config = dict(
    d_model=256,
    d_mlp=1024,
    positions='learned',
    parallel_block=False,
    optimizer='muon_variant',
    lr=0.00132,
    weight_decay=0.15,
    lr_head=0.00515,
    grad_clip=2.0,
    batch_tokens=16384,
    dataset='wikipedia_en',
)
Each number is 500 + 25 x the weight over its row's rms, rounded and kept within 0 to 999. Layers, rows and columns count from 0. Numbers have three digits each. The size before them is the row's rms in percent of the matrix's.

# down: layer 5 MLP down (transposed), 1024x256, rms 0.0657, rows 396-415, columns 128-191
# up: layer 5 MLP up, 1024x256, rms 0.0687, rows 397-416, columns 128-191
down396 112:495561469496502514470525536511492475481478480506494493520471476479508506506482495534496456553488495469546481475526473502482476500494498515543464470519514506488491471515514497477506485459517516
up397 104:490500489493504488507511448483516543468442471492481482455515511499500502507479518497472512530467515462520497482537485499508517504515462462530538468488500499498527522552464447506521446511527515
down397 104:540500514518480491503520494544515548496518513513525493556495476516495548530494499489527439500544501496497512518493524451510502503495490492485524516529563491512479489477467519499547512492467472
up398 099:446535562500446532469468499508480518473471502433507509463520494479508483496544546530521456504473494523496493517570495527544519508523515489448513504510474518494481542537483498498496486528503505
down398 104:509504437517538500486519482525519468505490508491454464493517486490510508489491518483500531513468505490514505523466528471499514530498479530487493502536497474465495504472496466517537508512501520
up399 095:488492519495542464529497531502491520537479497498571496520500472487542526461529464466457531482505481478487517503555472516500537531502550518492481481477478519497532521475441492494531528471509457
down399 094:488469496505523526453486455514502491506537518502484498545463486492461482482498485494555499508502520492481477506501509427548486504490495474448504531531507494525503554492487548525525509480488485
up400 099:504525554481488470470474517458486519476500489486455485539499545487498493470495476510503512512477511489521479463493506479507549541533488522539531491540531469484501525515518497486529511454482468
down400 095:517508557486501500513497496520461502555500523480502494490466526501494533459536540521495498484482523470489533520500475499501506499475471536521487485488481505540542476497546499487487483511519513
up401 100:494470519483508495522518523509515508505531528507419502488487541509511520529519544500522502486452531512503527450467517536472551489540493509454519516513514473486482481487490534469518483522459507
down401 101:547517473506491478493485525511484519486496515451527476520513508469504498527502495522491487494486483475466476514516506525473483482493492501461497530519493492425482519480498493511499522482477514
up402 091:488529505517522539477560480533496518523513497534494508508536513494472455514465458541481550510514499473496452536475480517493498515479510447493497501498489485416488442536521471501481497488471473
down402 094:534491486493497476552501511472503490511499517479479498478486487526481489499481536515494471533491490479438492533503510495491469479540477500524522508523460511528497536486498540532492525480504520
up403 093:489482462494467500467464533514520445494516517501485496460508477481492532510495472497466516495471494498521458476487484500461525487503475537528516518432497492485501479510497480457449503510472466
down403 096:492495470513520502449491485472518468486518455485509477538542493496551500496479480485524470486495518505514533495516488512520502537536498437444469511500495555518487478520455485538508491511551486
up404 105:503511444520495466488491482518518489453520494496497534487509547512475461484469528447499499456489517496532502530495513518492522549480458512497508505529516500498527498522474484488451499466478537
down404 103:490439476498507509501533536512505469455523497507490447460534509497535501462498527498484508471526490498481494556498525505476528533490485540475485513513489471479481496489513518509534496491547475
up405 107:494510519484470573524481496485497549491487516490495466504480482491516521510529521483477488495534515505491510476492474487490518524484510502508517520534506505481522489463506548518530491547515459
down405 108:520535477472488489475503482488550490447508534499489524482467465478479457495492517521494511504523495503485529522464525524505483497479514457466506537497528521530482487532506440519519510483525486
up406 091:513464469480465503507521502465480505486488489483496477501530526510520529502506486520471553519476488495504495493503479530471548492498523491498514512501548500465477535501464525527478475470467527
down406 078:491543535497512460506479464470505531472506516535546487487499502449463467523515548502477536500528545536471495525487493471497509481467517531553528498503504442495501480486495502523517509475492485
up407 090:512490477455497467500512489548566486488530508486489483536502495473525536511462511517464513510502499494530484500489470497535499543460509453471460496510491528510510530510501508514496483539506484
down407 095:490455517487529507549507510462502520524468506478529526485477504527498475523503541479520486486525493484489505517474499525487507535518454569448502473467510475488478491499512518514467480508465480
up408 104:476475517536476499485460533464458545511516529508482491446504517461484496481482512475509472472492480515508517495517498528523500514540514496463531493553524506548496508523500511494548480508481487
down408 106:501526500513515472541490495482506512514475518472504500564526477503459532528538530520483501457542502524484511470480481496497483478469518469462476525516551509509492465477505495491471542522494480
up409 088:472506451495515494492510486499523538474463542475469486506526496518496486492544478536499509525519462492492523524513481510488501531521501470483527490523468549459507529487503466442480490477508466
down409 095:520507520478500461485479479520459523470476536483505504566560566476506499492476515529489504515522489475500479508452518482478487481520489466496480521502492509533503518520457472520523467495511514
up410 102:500503503521512462464520496490506506498504534511510519510515500537483527512483542531546521533495501483491519512519514516498529521492490516506497472479513476507483489483480461519501473516540479
down410 106:489506517522538521486499517538472482518444512531534511484441509547478490490506508476488493485487540501468471493504503484479507520513475486502433508470426457482514505493508504506514508474525506
up411 102:524517511544471519526506506506500527486484562510453488508517479474527501485517494442511507485542495428515466507489490517468501451517499497508519478480521499480434507476518499496472530518522533
down411 108:517542517518455502526490454500491504507518506446502499459526501460462534490504495486463494480488553532518521530481469501524492505525482541547522509531452538504507518516544530492458508464488543
up412 104:499542483520503478471522500489512515543485527486494507509504432509515490482478454486472491517472479465504488496461539466494490460537504500524509488509515509519483511487485487482581578445496469
down412 100:544546465521520509501479499462502526486490521505487487503495510514506486482478455590497479495493530545488514485521486516517512482509484519505481513523548499520497490494503482481508479490533494
up413 102:513475491485465466472484500493519524497491504503494474499489491473529509482537488542458509475503453472511513523520519526535517456532487470464503493496474512445494546486505532497524447489537491
down413 098:446539488543514488494487523522480545515488503497482509513525478515459515513478559451486518520457515518495510516509523493477522525514521493458497518484547468546512463484497455476468500491484455
up414 086:473499541487471477456519461503542526497481509477482515546508563522482480466538483528487519506517534471464443487509495510549521467455538513495492518516484533514494486491508453492532447497463500
down414 089:509474489500524504513502484551521483519510492514529482518526486484513487503514503520525507477490501580523523481522445450552470491470457535496504522484482504511506446468545538486514500441496482
up415 093:481499458465475431524498513463487518492481524466549496520493480458490536430513495493509475482520511497500526524552486447481503533542500537495493510531518466533497491516490515488497507462489480
down415 091:540490499530507542501473495515559520502506461523468550516542482487501471553541518512476460491427470504470444523488495523550501497521538447476490467544487536530497518516517472529481511518493478
up416 089:517556530504482470525481470471524499523516490478486479504501524515507496486545501503504514498525524480509459496463503511502524497474498497512539459482495489550501512500492484515469479511514470